Weights of a small transformer language model.
Size: 11 layers, width 320, 5 heads of 64, MLP 1280 ReLU, vocabulary 4096, 16.1M parameters.
Architecture: no biases in attention or MLP, untied embeddings.
Training: 360M tokens, 2749 steps.
Each number is 50 + 15 x the weight over its row's rms, rounded and kept within 0 to 99. Layers, rows and columns count from 0. The size before them is the row's rms in percent of the matrix's.

# q: layer 8 attention query, 320x320, rms 0.0778, rows 0-63, columns 120-159
# k: layer 8 attention key, 320x320, rms 0.0787, rows 0-63, columns 120-159
# v: layer 8 attention value, 320x320, rms 0.0932, rows 0-17, columns 120-159
# o: layer 8 attention output (transposed), 320x320, rms 0.0866, rows 0-16, columns 120-159
q0 075:35 58 48 62 32 40 61 40 43 43 67 43 57 80 57 46 46 83 61 40 56 43 66 25 61 59 46 54 51 62 62 39 53 59 00 29 58 24 43 62
k0 074:52 48 37 84 57 57 30 25 46 44 41 72 48 66 71 31 21 26 55 27 35 49 43 49 33 29 53 99 52 43 83 63 31 56 49 56 78 48 59 47
q1 078:56 56 37 55 54 66 60 66 36 68 32 21 75 66 65 36 45 64 51 58 57 62 37 92 60 72 39 45 38 28 38 53 73 53 46 40 82 68 69 53
k1 069:43 42 52 51 51 42 48 74 47 54 51 87 41 79 45 51 58 32 60 75 43 51 66 52 61 33 53 51 57 22 58 49 35 70 51 72 62 52 60 29
q2 077:61 33 33 35 72 79 51 72 59 45 38 61 86 53 49 67 49 28 58 58 59 49 21 55 39 76 68 50 39 44 42 44 50 53 69 45 62 29 62 48
k2 073:54 83 56 28 43 49 36 38 50 59 59 41 15 37 30 88 57 52 61 53 45 41 64 61 72 72 57 33 47 54 45 81 55 02 66 44 33 51 60 49
q3 074:31 51 37 48 42 61 49 68 55 62 43 44 50 33 52 50 51 66 53 35 39 56 57 69 62 67 50 43 55 60 34 47 73 44 30 39 74 66 54 70
k3 068:39 51 45 38 77 42 45 52 46 46 49 44 47 71 49 66 54 34 80 39 81 60 49 55 78 51 64 22 52 39 42 66 35 59 68 44 28 48 52 31
q4 082:34 37 25 37 62 74 51 68 59 73 46 66 51 29 64 35 57 67 32 51 60 49 35 69 48 44 40 25 67 47 56 63 71 53 53 49 92 34 64 63
k4 075:40 52 60 31 47 31 53 45 69 58 57 38 61 46 41 86 64 37 73 53 56 37 51 64 67 66 53 47 30 12 51 57 72 60 51 60 38 66 29 36
q5 072:52 65 53 46 52 57 58 65 66 53 60 58 61 78 65 56 73 48 61 78 51 43 53 31 37 45 40 71 54 34 35 47 10 57 62 30 21 60 31 64
k5 071:53 61 61 88 35 41 22 51 41 39 58 36 71 42 42 39 24 60 66 42 29 55 47 56 57 42 40 32 58 41 44 50 52 47 40 40 54 21 73 37
q6 077:42 62 46 50 40 75 51 77 60 71 28 46 17 44 57 57 40 67 42 59 34 35 61 60 46 55 48 25 48 43 27 60 62 58 35 30 76 61 58 35
k6 082:77 51 36 51 38 65 35 28 29 60 44 51 53 56 46 45 90 67 44 61 85 46 51 71 24 40 59 02 66 55 56 67 66 70 63 85 53 38 26 21
q7 088:20 32 35 16 50 61 90 55 56 68 70 60 47 50 63 63 50 49 31 50 47 46 56 47 83 37 31 46 52 30 42 51 77 58 47 44 86 40 56 53
k7 079:63 34 36 24 42 29 35 59 40 31 48 55 40 69 57 34 59 77 62 49 32 59 54 60 50 58 57 40 40 41 63 60 44 69 53 38 49 58 46 40
q8 082:70 28 77 54 44 29 70 35 00 47 37 30 64 52 30 51 29 56 38 49 34 21 54 37 45 56 70 56 56 57 56 55 44 68 67 44 60 65 51 62
k8 082:55 40 35 37 42 50 51 49 62 30 34 52 68 00 39 29 19 38 46 64 27 62 25 29 46 63 71 45 67 86 23 51 57 63 25 87 31 66 57 58
q9 079:56 64 01 47 70 69 65 38 64 67 37 38 57 56 52 61 14 58 43 49 30 80 37 83 66 62 41 46 31 79 54 57 75 44 85 48 83 34 48 49
k9 080:60 25 65 56 73 55 62 80 54 54 41 67 63 72 75 57 79 56 65 48 80 45 60 62 39 34 56 29 58 33 50 45 42 33 30 51 51 35 56 45
q10 080:24 36 39 55 51 58 59 72 48 86 40 56 28 80 51 58 29 66 28 63 38 51 48 48 54 51 42 24 33 69 60 39 57 30 26 36 84 46 49 58
k10 081:57 38 30 60 60 75 70 38 59 38 40 61 53 45 71 85 55 11 38 46 22 68 69 51 64 52 73 62 74 47 27 66 47 34 61 50 82 59 55 37
q11 088:75 26 49 66 38 38 32 46 19 31 38 42 69 51 53 27 65 72 77 20 55 51 61 16 60 75 59 59 39 44 40 39 43 42 23 51 58 52 54 60
k11 083:42 44 42 30 43 46 52 68 27 37 49 29 41 15 51 59 29 47 51 48 49 53 60 56 39 55 58 55 50 56 59 51 08 72 59 64 45 65 55 91
q12 102:46 56 64 44 21 69 58 73 46 62 60 65 54 59 59 61 53 71 35 62 64 38 43 58 58 52 30 35 48 41 62 49 69 19 44 43 73 63 76 63
k12 100:81 50 28 46 40 58 54 52 16 47 49 38 56 72 46 42 48 68 45 41 59 21 74 57 57 44 62 73 44 58 30 51 67 56 36 71 79 40 58 30
q13 087:52 20 64 67 35 54 40 65 21 13 47 41 43 59 38 00 37 24 62 00 40 51 59 66 17 61 80 49 61 26 50 37 51 33 53 57 15 49 23 47
k13 091:54 57 48 35 46 15 44 41 53 37 46 35 52 48 31 71 23 51 51 46 12 68 26 27 35 69 51 69 44 82 54 43 16 34 51 53 55 53 65 57
q14 087:23 19 51 68 42 50 62 54 50 23 72 65 69 41 62 45 71 51 30 31 46 54 28 34 23 63 40 45 41 57 35 55 59 36 48 51 35 61 64 48
k14 089:56 49 41 74 74 33 27 19 44 62 30 43 56 74 53 57 62 30 70 43 36 46 65 47 53 51 38 40 55 57 47 68 77 67 51 81 60 43 49 55
q15 075:40 43 27 35 34 94 66 65 37 65 49 60 46 49 57 53 32 40 39 66 42 41 45 90 75 51 57 58 46 43 50 27 75 32 75 51 65 48 66 44
k15 086:17 50 34 50 49 57 60 92 63 42 28 41 71 22 49 28 54 46 43 68 47 71 38 45 51 48 32 67 71 68 39 69 43 33 14 62 56 73 66 42
q16 083:50 90 68 48 44 45 43 87 76 34 30 47 53 39 71 44 57 28 32 82 34 54 39 73 69 31 35 56 51 44 70 48 66 56 64 43 41 54 59 25
k16 090:11 51 36 52 43 64 46 59 44 79 54 45 47 71 44 58 30 48 50 61 73 44 60 45 73 22 39 41 53 27 46 64 43 26 57 52 35 66 54 58
q17 091:58 58 49 42 67 37 76 53 70 55 79 51 67 44 59 44 43 19 58 54 52 82 52 41 55 65 65 59 70 46 66 49 64 18 42 49 53 62 51 64
k17 094:57 49 36 41 58 19 54 43 36 60 43 77 45 38 63 52 65 36 29 42 41 55 60 73 60 24 63 66 51 34 52 47 74 31 32 42 68 40 03 37
q18 097:69 41 55 61 60 34 77 44 35 70 54 67 37 60 20 51 51 33 32 30 48 53 57 50 39 30 52 68 66 37 55 43 34 19 35 72 92 57 46 57
k18 109:49 77 35 74 28 64 31 30 31 58 54 28 46 57 36 56 34 54 26 64 32 43 58 49 53 31 36 81 48 42 51 79 33 47 42 42 11 56 50 27
q19 094:40 49 55 75 62 34 64 53 51 53 46 47 46 70 51 46 42 37 34 57 45 40 25 64 60 58 55 34 45 52 20 42 70 44 59 53 65 45 52 18
k19 109:44 41 62 53 44 56 53 46 43 33 55 42 61 39 50 47 38 51 62 46 22 93 64 50 55 53 49 30 28 51 27 32 31 62 32 39 55 18 84 70
q20 107:41 63 24 35 46 34 43 90 59 54 32 42 54 53 48 53 40 39 76 50 65 69 20 78 69 53 50 65 40 49 57 41 61 45 43 08 40 48 69 69
k20 095:78 34 60 52 55 64 33 52 60 45 48 53 46 51 49 40 63 42 40 35 36 58 51 87 55 71 26 51 35 38 55 61 65 57 66 64 88 33 59 41
q21 101:75 37 53 56 70 33 47 64 32 55 47 34 47 66 38 76 58 64 49 81 62 54 49 56 71 46 43 85 55 47 42 40 27 56 63 74 74 33 57 58
k21 106:62 59 68 34 54 66 55 58 19 62 39 70 60 58 48 50 52 42 74 51 90 30 50 58 53 36 51 40 42 34 55 59 40 43 57 52 59 35 51 52
q22 110:66 56 57 51 53 58 33 54 06 43 51 36 79 16 30 83 40 57 44 38 32 62 85 38 58 57 54 58 36 09 36 40 42 60 60 73 45 44 31 52
k22 110:63 60 31 57 42 41 43 52 38 49 15 46 77 22 51 42 24 46 67 49 52 57 50 36 43 25 64 54 64 37 36 60 68 39 53 63 60 56 68 74
q23 108:56 73 48 38 47 46 47 40 40 52 47 48 20 59 30 43 52 65 39 39 24 42 55 57 64 37 62 46 39 53 37 37 56 65 43 30 71 69 66 57
k23 109:37 42 32 32 46 63 39 52 56 60 53 38 33 32 54 46 32 41 48 71 53 42 30 57 57 50 62 66 50 49 34 41 51 63 50 56 66 33 50 34
q24 112:69 70 08 49 41 46 70 50 45 43 63 95 46 48 49 32 49 87 68 50 50 34 53 56 36 37 45 53 27 47 54 59 48 52 84 86 41 48 45 53
k24 115:42 64 68 11 37 39 43 56 46 57 74 86 60 46 74 24 30 50 40 17 65 44 65 54 40 72 57 62 48 39 38 52 42 44 50 90 49 56 61 39
q25 125:50 68 49 43 46 74 41 67 52 60 47 54 48 53 83 46 53 48 56 54 28 74 72 45 72 54 88 49 68 43 65 57 62 62 37 49 37 89 56 68
k25 128:48 36 64 93 47 59 30 42 31 51 83 51 45 64 50 05 40 58 18 29 46 44 51 68 52 54 52 44 46 43 22 58 58 52 46 49 44 70 45 44
q26 118:56 59 64 31 22 75 48 44 35 40 66 47 51 40 59 47 34 60 65 33 47 41 60 56 27 35 59 35 49 58 44 36 71 64 43 57 40 56 75 50
k26 123:86 38 38 58 68 45 68 49 86 66 81 60 29 51 27 88 51 88 64 69 55 38 55 61 61 42 56 58 39 59 64 45 59 60 50 61 44 40 56 44
q27 111:51 31 35 61 73 42 46 72 53 42 77 42 28 54 51 40 45 35 62 61 40 33 58 78 45 67 36 48 51 56 46 73 53 38 61 41 48 60 53 44
k27 117:53 48 52 37 59 50 45 50 51 36 64 39 34 71 60 56 43 54 49 60 60 72 76 50 72 60 20 49 38 45 59 49 51 33 34 75 37 72 62 38
q28 112:54 29 42 53 63 46 46 44 87 51 64 37 46 55 59 71 57 54 60 47 56 50 62 41 65 46 38 40 51 44 01 27 45 48 45 40 56 28 42 54
k28 119:40 46 67 48 62 49 62 59 38 46 49 78 45 17 43 29 51 49 63 58 85 72 43 53 60 42 36 69 62 80 21 50 27 43 42 12 37 60 51 58
q29 109:40 66 55 65 63 49 45 31 36 80 35 58 35 53 49 70 59 38 69 54 74 63 67 45 27 41 71 72 55 58 46 77 49 35 51 64 61 48 32 53
k29 116:55 34 30 38 49 35 38 58 64 55 44 33 36 49 32 38 72 25 40 29 38 62 33 39 67 48 52 41 37 10 71 51 53 39 44 72 63 42 47 50
q30 144:48 75 87 53 11 48 57 50 26 75 38 81 53 26 39 57 82 28 53 42 49 39 37 48 69 54 59 75 55 39 68 39 58 52 62 26 76 67 37 55
k30 135:45 44 86 66 47 43 65 61 59 49 60 57 31 56 13 55 56 84 49 34 49 40 33 55 55 53 47 63 37 41 23 60 44 60 52 43 38 65 43 31
q31 121:58 41 15 49 38 37 65 42 60 54 58 30 38 32 32 39 74 57 58 62 50 51 48 61 49 52 47 18 41 47 40 28 23 41 25 44 44 51 40 59
k31 123:79 56 31 28 39 31 47 53 49 47 45 66 56 48 60 77 31 48 83 57 67 46 51 37 53 45 49 45 27 34 50 32 15 54 31 57 67 51 56 70
q32 073:43 64 43 59 60 43 31 32 48 48 45 40 42 48 53 33 72 31 39 51 67 48 57 55 29 66 38 72 21 53 58 56 22 74 44 59 32 58 44 70
k32 067:59 52 37 63 41 73 75 44 42 73 51 30 42 36 17 47 47 51 47 74 47 35 64 39 39 40 43 43 77 89 55 54 46 60 64 44 55 42 19 44
q33 069:54 48 66 42 59 59 39 61 51 40 59 75 52 47 36 48 42 40 48 76 66 48 28 50 62 83 36 72 66 46 29 64 67 38 45 52 57 38 49 37
k33 073:51 61 51 32 50 48 77 43 28 67 51 38 49 61 77 43 46 47 30 47 30 30 70 19 55 36 27 45 71 68 39 63 51 52 19 48 54 53 42 64
q34 076:67 49 41 47 79 63 42 41 67 45 45 24 50 46 53 37 47 48 67 42 22 20 59 73 78 60 72 69 50 51 61 44 66 45 69 24 40 54 50 41
k34 073:37 49 51 84 48 46 16 51 47 42 76 48 59 81 61 55 51 61 37 50 24 32 44 45 23 48 55 54 52 48 52 38 20 66 58 33 28 20 68 63
q35 080:67 07 39 70 35 67 71 60 54 57 58 52 50 68 57 41 59 55 55 53 78 38 66 43 23 62 43 65 61 42 13 54 79 52 63 68 67 38 66 49
k35 081:50 55 68 35 65 60 65 64 52 49 40 21 45 58 41 42 52 48 67 44 41 45 38 53 49 49 65 57 81 30 48 72 64 28 47 40 58 45 50 35
q36 078:64 39 61 64 38 63 67 46 17 70 61 55 68 69 58 46 42 50 45 47 67 47 72 37 39 46 60 49 39 50 66 64 43 36 43 24 78 39 35 41
k36 075:57 43 53 42 71 42 64 51 93 50 55 54 45 39 61 47 56 53 22 71 48 49 58 53 34 56 76 45 74 55 43 48 89 47 50 49 69 41 30 72
q37 087:56 67 54 57 42 34 51 37 27 36 68 42 52 53 45 34 90 30 48 27 37 47 52 36 46 53 59 53 42 58 55 71 36 63 47 51 32 37 49 58
k37 073:43 44 53 85 51 74 54 59 58 34 69 54 37 53 46 60 43 58 57 53 49 43 61 46 64 76 25 59 35 21 56 53 44 46 52 47 62 60 48 25
q38 088:71 62 29 35 59 63 41 53 52 58 47 52 55 50 54 64 57 52 56 62 60 54 56 64 55 46 16 62 40 48 56 49 81 19 68 36 70 66 57 76
k38 076:36 12 50 61 61 75 73 53 72 63 70 60 56 61 51 66 48 56 45 74 41 55 48 68 56 54 51 25 44 32 43 56 77 61 47 72 83 60 60 30
q39 077:74 38 43 48 43 62 73 56 43 38 29 29 53 51 49 71 31 55 41 45 48 45 58 33 77 29 71 58 78 57 37 22 45 44 46 66 50 56 51 73
k39 084:62 64 67 46 41 46 32 32 52 38 43 31 57 33 81 43 19 43 41 53 41 61 58 59 27 64 76 58 64 78 22 60 54 60 44 55 55 41 49 46
q40 082:45 66 72 46 29 46 42 54 28 40 38 52 50 80 67 59 55 47 67 73 51 66 51 37 31 47 51 65 56 28 62 69 60 47 56 36 40 48 84 45
k40 081:25 65 57 69 45 46 62 43 52 32 66 52 67 54 10 51 70 54 62 52 58 24 58 74 62 59 51 31 48 57 41 37 48 50 62 36 36 73 26 30
q41 080:56 46 69 47 62 21 51 72 41 60 61 63 62 45 42 62 44 22 49 37 53 67 72 44 40 12 62 51 49 54 73 61 31 73 32 43 34 56 44 61
k41 085:45 49 35 55 72 57 35 62 58 65 16 43 35 40 46 63 33 38 19 45 60 54 21 03 50 69 77 73 63 63 36 38 47 31 60 27 42 69 76 64
q42 083:37 62 83 57 68 37 52 51 49 38 53 48 55 59 56 51 57 29 62 70 42 48 54 72 31 45 52 43 53 38 55 35 72 53 67 44 34 54 42 58
k42 078:30 46 63 40 46 53 64 67 68 41 66 35 34 58 30 48 41 40 54 30 42 63 30 16 45 58 40 57 48 52 65 50 46 17 50 55 37 71 58 56
q43 071:34 12 25 40 34 66 45 45 68 18 35 32 62 48 60 50 36 67 66 37 26 41 43 29 45 56 49 44 56 48 32 53 57 78 22 36 60 40 62 11
k43 080:56 47 69 50 40 41 50 48 43 62 46 46 53 55 62 48 32 41 71 50 72 47 66 78 43 65 38 52 53 57 35 61 44 55 34 28 57 44 52 42
q44 081:58 42 69 59 81 62 56 63 52 60 08 52 20 33 59 69 26 58 45 59 45 47 85 53 99 38 57 62 39 33 69 52 32 20 52 71 58 78 47 67
k44 085:80 63 48 59 20 69 62 48 53 57 87 56 61 53 67 26 48 49 54 27 46 41 49 55 53 51 28 60 57 52 46 58 12 32 76 63 34 34 32 39
q45 078:50 49 82 46 62 16 52 35 57 51 37 48 75 44 45 67 55 67 58 49 49 76 65 11 42 75 37 67 54 31 33 45 57 61 60 26 29 53 79 44
k45 073:18 70 38 61 34 54 45 92 70 40 76 66 30 45 41 29 40 62 69 48 54 49 49 88 41 47 71 28 22 41 73 44 67 71 78 42 48 64 43 27
q46 103:24 37 63 29 55 42 74 53 38 30 68 35 44 25 44 51 52 68 54 35 45 44 46 48 50 33 44 21 47 61 22 58 51 69 55 39 32 59 49 47
k46 095:45 51 64 30 57 61 46 62 38 57 37 70 63 40 50 37 26 47 51 63 68 61 47 50 38 85 61 24 47 51 43 67 74 72 42 54 55 53 41 51
q47 089:67 50 61 49 57 43 45 45 47 35 57 67 55 33 46 46 60 30 78 39 53 73 46 45 42 50 36 59 54 73 51 60 19 65 49 69 43 55 35 51
k47 089:63 51 55 37 41 29 22 62 67 54 21 27 45 63 48 48 30 45 51 43 52 57 37 00 26 55 68 67 28 46 46 38 28 53 21 61 50 63 40 49
q48 096:67 67 58 59 62 45 68 70 46 50 54 71 45 42 49 51 62 50 28 35 29 58 36 40 50 71 47 39 42 41 60 44 34 40 21 39 59 64 51 79
k48 090:50 67 47 58 66 00 57 52 65 40 20 56 43 22 47 20 33 56 26 58 16 58 66 18 46 54 69 48 59 35 40 35 29 36 21 30 42 58 35 39
q49 089:67 63 58 38 49 88 58 54 58 68 74 48 37 44 67 62 59 76 36 76 28 56 42 56 52 91 53 46 48 63 47 58 56 64 36 33 61 54 76 35
k49 090:51 35 38 19 68 84 69 47 64 59 73 84 63 56 54 54 70 38 31 45 67 72 54 82 62 89 32 46 28 39 54 44 49 67 46 60 36 49 53 40
q50 094:64 39 37 70 52 32 42 55 18 49 62 77 62 38 49 61 66 46 81 57 77 72 59 38 28 44 48 37 52 62 56 59 42 43 55 81 43 54 25 63
k50 094:43 52 68 55 57 25 50 51 43 58 54 44 73 45 46 46 65 72 35 25 47 29 46 45 51 55 42 69 33 52 53 57 73 55 34 59 63 70 38 53
q51 107:54 31 87 33 52 43 49 35 40 62 47 50 57 44 41 32 31 39 74 53 44 54 54 44 25 55 58 65 56 45 44 65 56 43 30 60 38 93 58 53
k51 099:45 73 52 46 60 49 27 26 37 23 64 75 56 45 60 61 29 11 55 59 46 44 78 54 52 55 48 59 51 63 62 47 56 27 65 48 48 60 43 18
q52 102:33 77 72 23 31 46 47 50 63 64 33 87 68 57 51 70 32 32 58 72 52 45 32 68 57 39 61 73 56 48 74 66 52 30 57 42 43 39 56 52
k52 112:27 89 25 41 59 09 17 57 47 55 64 33 66 56 33 39 35 31 71 53 61 48 48 61 75 74 44 10 53 50 59 57 50 49 73 42 36 45 07 62
q53 109:48 47 22 81 35 44 56 52 60 52 68 48 50 42 67 24 40 58 36 33 21 75 52 69 40 45 26 47 49 48 68 25 52 52 69 51 62 23 55 43
k53 113:63 41 41 87 54 14 53 45 31 29 58 38 30 45 52 46 58 48 48 66 63 76 38 41 31 57 29 55 32 38 39 29 65 40 58 42 51 53 49 76
q54 102:35 71 71 58 57 48 30 53 32 23 39 52 73 43 37 59 66 34 36 48 49 67 57 62 46 31 23 64 44 51 71 71 33 66 24 58 49 43 59 61
k54 109:43 68 70 72 53 34 39 34 50 51 39 45 61 54 43 80 50 52 48 54 55 43 68 67 45 40 19 71 44 53 65 48 68 99 43 41 61 47 29 25
q55 116:67 71 66 43 25 60 62 67 55 56 52 39 65 48 27 51 70 56 17 81 68 55 53 32 50 52 64 31 39 42 51 66 73 63 51 42 64 76 64 43
k55 114:42 55 67 64 18 58 65 49 56 75 51 33 54 83 37 56 42 61 30 37 46 51 39 32 70 48 83 36 43 20 15 71 45 59 54 30 67 70 51 51
q56 118:32 42 44 74 37 51 54 69 53 52 18 23 25 63 58 34 61 67 41 30 09 27 63 15 68 53 42 40 57 60 49 03 33 57 42 40 54 49 71 40
k56 105:16 46 38 54 36 51 45 38 49 43 58 23 35 63 45 27 39 57 67 33 27 45 50 27 67 31 32 56 61 70 52 55 30 56 32 87 66 50 58 40
q57 115:40 27 42 42 40 42 64 63 63 35 41 62 52 36 48 39 58 34 71 59 35 50 85 42 55 79 33 48 35 55 65 57 68 39 70 42 64 56 53 54
k57 118:72 52 54 66 53 44 66 53 60 38 46 41 33 50 31 54 32 43 30 48 51 65 84 56 54 37 50 60 49 41 53 42 62 59 38 36 44 57 53 55
q58 109:49 33 56 41 38 45 42 75 47 50 30 78 48 66 58 24 59 68 56 45 45 42 44 31 43 44 42 50 17 40 30 56 52 51 49 50 59 43 50 73
k58 114:45 47 59 70 56 78 33 63 41 34 47 61 51 59 82 52 51 89 70 47 43 52 66 39 51 35 58 46 44 46 50 63 44 30 47 15 70 55 36 37
q59 132:48 45 76 51 45 42 84 46 47 22 31 64 48 59 28 62 71 29 41 63 67 39 52 61 60 35 61 73 50 62 40 44 29 50 53 55 71 69 23 70
k59 122:63 56 82 35 45 81 50 36 69 32 67 64 54 69 48 43 79 37 42 32 36 52 69 57 41 52 54 72 25 51 42 58 66 93 84 40 47 66 49 34
q60 113:32 35 53 82 55 65 27 51 51 46 43 38 68 39 33 24 59 47 55 56 62 54 39 57 40 57 46 45 61 61 68 46 51 58 68 47 55 43 58 45
k60 109:80 62 65 61 44 51 38 43 28 64 74 47 47 37 20 39 51 34 40 79 34 39 63 49 75 66 51 39 65 53 46 64 37 48 33 61 80 33 57 44
q61 118:51 50 26 65 55 62 26 27 59 43 73 70 54 66 29 61 69 58 45 52 64 60 18 31 59 70 38 32 55 48 72 49 53 64 81 84 45 69 63 79
k61 125:44 55 51 47 57 70 46 22 69 53 96 27 32 35 33 45 69 84 52 37 33 65 20 29 71 66 73 48 70 37 60 67 41 47 45 61 56 20 47 22
q62 112:36 57 35 63 40 33 43 56 34 84 47 52 68 69 11 34 80 44 49 35 37 56 51 52 25 23 58 32 41 41 43 69 72 71 34 15 73 31 51 44
k62 111:60 62 37 19 53 55 72 49 61 84 34 73 46 38 72 32 40 54 42 53 54 47 67 49 30 54 35 66 56 53 52 54 44 77 32 57 59 26 50 50
q63 110:61 40 51 36 29 38 11 61 59 51 70 81 47 63 39 34 18 46 63 58 72 34 47 45 53 37 54 83 31 66 38 68 43 29 35 27 25 44 74 31
k63 118:67 58 35 66 44 23 33 94 75 40 63 36 55 60 38 63 23 20 67 41 57 55 50 39 47 39 62 59 40 39 48 52 53 24 47 69 31 60 42 48
v0 095:34 49 52 52 21 42 62 47 71 49 62 48 59 60 48 53 53 34 57 45 67 59 57 49 57 37 35 36 25 49 27 49 25 57 70 44 34 59 51 61
o0 094:66 52 75 34 22 40 84 53 52 52 40 50 55 24 53 73 43 56 57 43 36 59 33 67 50 25 45 28 49 35 47 41 30 34 14 33 64 48 50 65
v1 098:32 67 64 57 66 55 50 47 49 57 51 84 48 68 84 55 68 43 68 60 40 45 44 34 52 39 50 75 56 51 42 47 43 60 35 43 42 31 60 32
o1 099:61 43 63 43 77 34 76 68 36 33 54 56 26 42 52 34 62 48 67 30 42 54 68 57 53 57 58 53 60 53 76 57 41 49 48 53 41 40 61 78
v2 100:48 62 65 48 54 53 83 36 33 38 43 59 37 66 67 47 34 61 66 41 46 45 58 38 37 65 56 42 77 43 67 57 45 76 77 89 58 56 65 61
o2 104:30 29 51 38 63 41 44 36 71 56 75 41 33 59 33 54 65 48 23 35 40 56 54 46 17 71 43 23 39 54 39 52 53 47 13 49 53 32 55 44
v3 092:64 57 53 46 58 76 55 62 37 60 53 69 38 55 61 43 05 38 39 43 27 29 60 42 37 74 25 64 37 67 65 92 42 46 81 58 63 30 57 32
o3 095:50 68 26 59 41 49 83 66 58 44 42 47 34 50 66 66 57 71 69 55 52 60 54 81 36 44 72 67 55 16 48 48 66 62 04 44 52 50 28 06
v4 096:56 47 59 44 56 46 40 13 56 47 15 50 61 58 45 80 75 19 59 59 67 52 57 53 75 40 62 65 28 60 71 76 47 43 93 60 71 62 44 40
o4 097:55 31 41 70 65 48 35 71 44 29 45 33 62 32 33 11 52 27 70 76 36 41 47 43 31 53 58 74 38 64 57 44 33 09 55 53 56 43 49 46
v5 105:62 54 37 35 43 47 51 39 78 57 62 61 58 50 50 83 57 53 37 32 57 37 56 33 33 31 69 46 58 46 44 37 48 47 54 82 47 53 66 44
o5 107:69 54 38 52 40 52 43 58 63 53 44 40 46 51 69 22 56 18 52 69 59 54 32 54 15 35 44 52 47 55 74 52 59 75 32 43 16 54 46 49
v6 095:71 65 66 76 72 50 54 50 63 36 43 53 54 67 58 50 23 58 50 58 44 45 29 29 70 65 46 45 42 78 55 49 63 41 72 48 73 39 42 46
o6 101:48 49 34 41 40 23 19 42 39 58 38 40 61 37 38 52 57 36 84 60 58 51 69 44 41 43 48 56 56 36 58 36 50 52 57 63 30 69 38 27
v7 108:55 34 42 44 66 78 56 50 73 31 55 48 43 64 28 72 50 44 49 82 52 28 56 47 32 57 58 66 31 44 55 48 32 38 77 46 54 63 46 30
o7 110:37 40 66 64 42 18 48 48 60 48 63 43 33 41 44 28 59 15 56 49 45 63 63 45 69 61 52 53 43 33 51 59 58 66 53 49 41 44 49 49
v8 100:55 47 73 70 31 44 51 47 69 60 40 36 49 61 52 32 40 22 34 77 47 29 58 58 63 49 68 51 61 45 37 64 38 54 62 57 49 46 67 30
o8 103:57 60 35 61 74 28 67 51 53 54 33 21 34 46 35 45 65 64 42 52 50 63 49 59 54 53 69 74 32 33 43 41 65 51 56 44 40 60 40 28
v9 105:57 70 32 65 50 55 32 22 49 40 55 67 63 76 50 59 63 07 70 55 48 57 21 36 48 68 66 55 56 44 75 45 40 89 54 38 27 50 50 60
o9 106:63 36 36 48 70 39 14 52 22 52 17 46 51 43 64 30 50 49 45 76 50 47 31 56 50 23 32 57 36 67 45 13 82 52 51 77 42 47 51 58
v10 093:41 71 39 70 91 52 40 50 66 39 65 46 52 35 66 53 58 47 61 54 34 34 59 28 46 65 47 27 51 31 47 43 56 57 52 61 49 75 21 38
o10 093:66 41 88 54 36 21 53 37 20 33 44 53 66 61 41 41 18 45 41 42 46 28 17 51 60 49 45 36 43 66 48 67 65 52 58 48 45 42 58 67
v11 100:65 27 61 09 57 42 57 50 72 74 37 49 59 48 49 21 45 67 54 73 52 41 50 30 36 42 34 28 77 19 40 37 59 60 68 73 44 66 77 39
o11 101:41 72 28 39 25 45 46 66 32 35 50 32 56 37 48 48 65 60 44 38 36 65 47 50 63 39 46 49 64 26 16 21 27 61 35 53 53 47 29 51
v12 093:82 59 36 57 82 54 73 68 48 74 57 35 42 73 39 39 57 21 36 49 49 67 59 70 50 56 49 59 54 48 52 47 76 78 45 33 43 38 53 44
o12 094:18 40 28 51 64 59 43 54 34 41 27 37 68 35 30 33 24 57 68 73 56 51 64 43 52 51 68 44 30 33 27 70 29 67 47 58 71 38 71 31
v13 098:59 34 59 51 38 22 61 54 44 45 64 66 50 67 64 42 47 44 51 72 54 37 45 50 43 58 49 30 49 45 39 23 60 49 38 82 51 64 49 37
o13 099:63 64 53 34 37 73 52 37 36 02 59 67 45 04 67 44 55 44 36 40 55 54 60 50 39 45 53 53 35 68 51 56 78 72 74 36 57 48 39 61
v14 091:42 21 60 49 47 55 49 41 31 35 49 37 72 55 49 19 49 22 55 60 64 47 54 61 62 55 48 48 77 47 32 53 50 56 32 58 30 55 46 33
o14 094:41 64 46 70 51 51 20 59 19 37 29 59 65 46 71 61 44 39 56 82 74 49 41 42 75 31 53 41 58 63 72 19 51 75 57 51 73 49 46 38
v15 103:46 40 57 59 43 41 44 31 58 30 54 42 51 56 46 81 43 56 48 64 79 66 76 39 65 40 41 51 53 53 58 78 51 34 43 37 42 47 54 66
o15 102:53 65 52 44 51 74 51 37 52 83 71 64 42 42 28 50 44 30 59 77 72 44 52 40 67 49 55 56 47 45 42 41 62 45 57 61 45 36 42 20
v16 093:50 45 79 90 37 57 48 16 37 36 56 50 16 80 42 37 52 71 51 53 41 27 34 45 28 24 52 29 50 59 46 48 14 54 24 36 53 60 44 48
o16 096:36 75 52 44 81 55 39 59 58 39 40 39 32 26 57 80 58 35 68 43 66 71 45 56 46 81 62 41 46 38 66 38 31 76 74 67 30 36 62 62
v17 108:25 59 52 35 25 44 55 31 24 33 52 50 77 53 48 47 51 32 65 48 49 36 50 49 47 43 45 66 53 43 76 41 43 43 61 81 51 40 48 52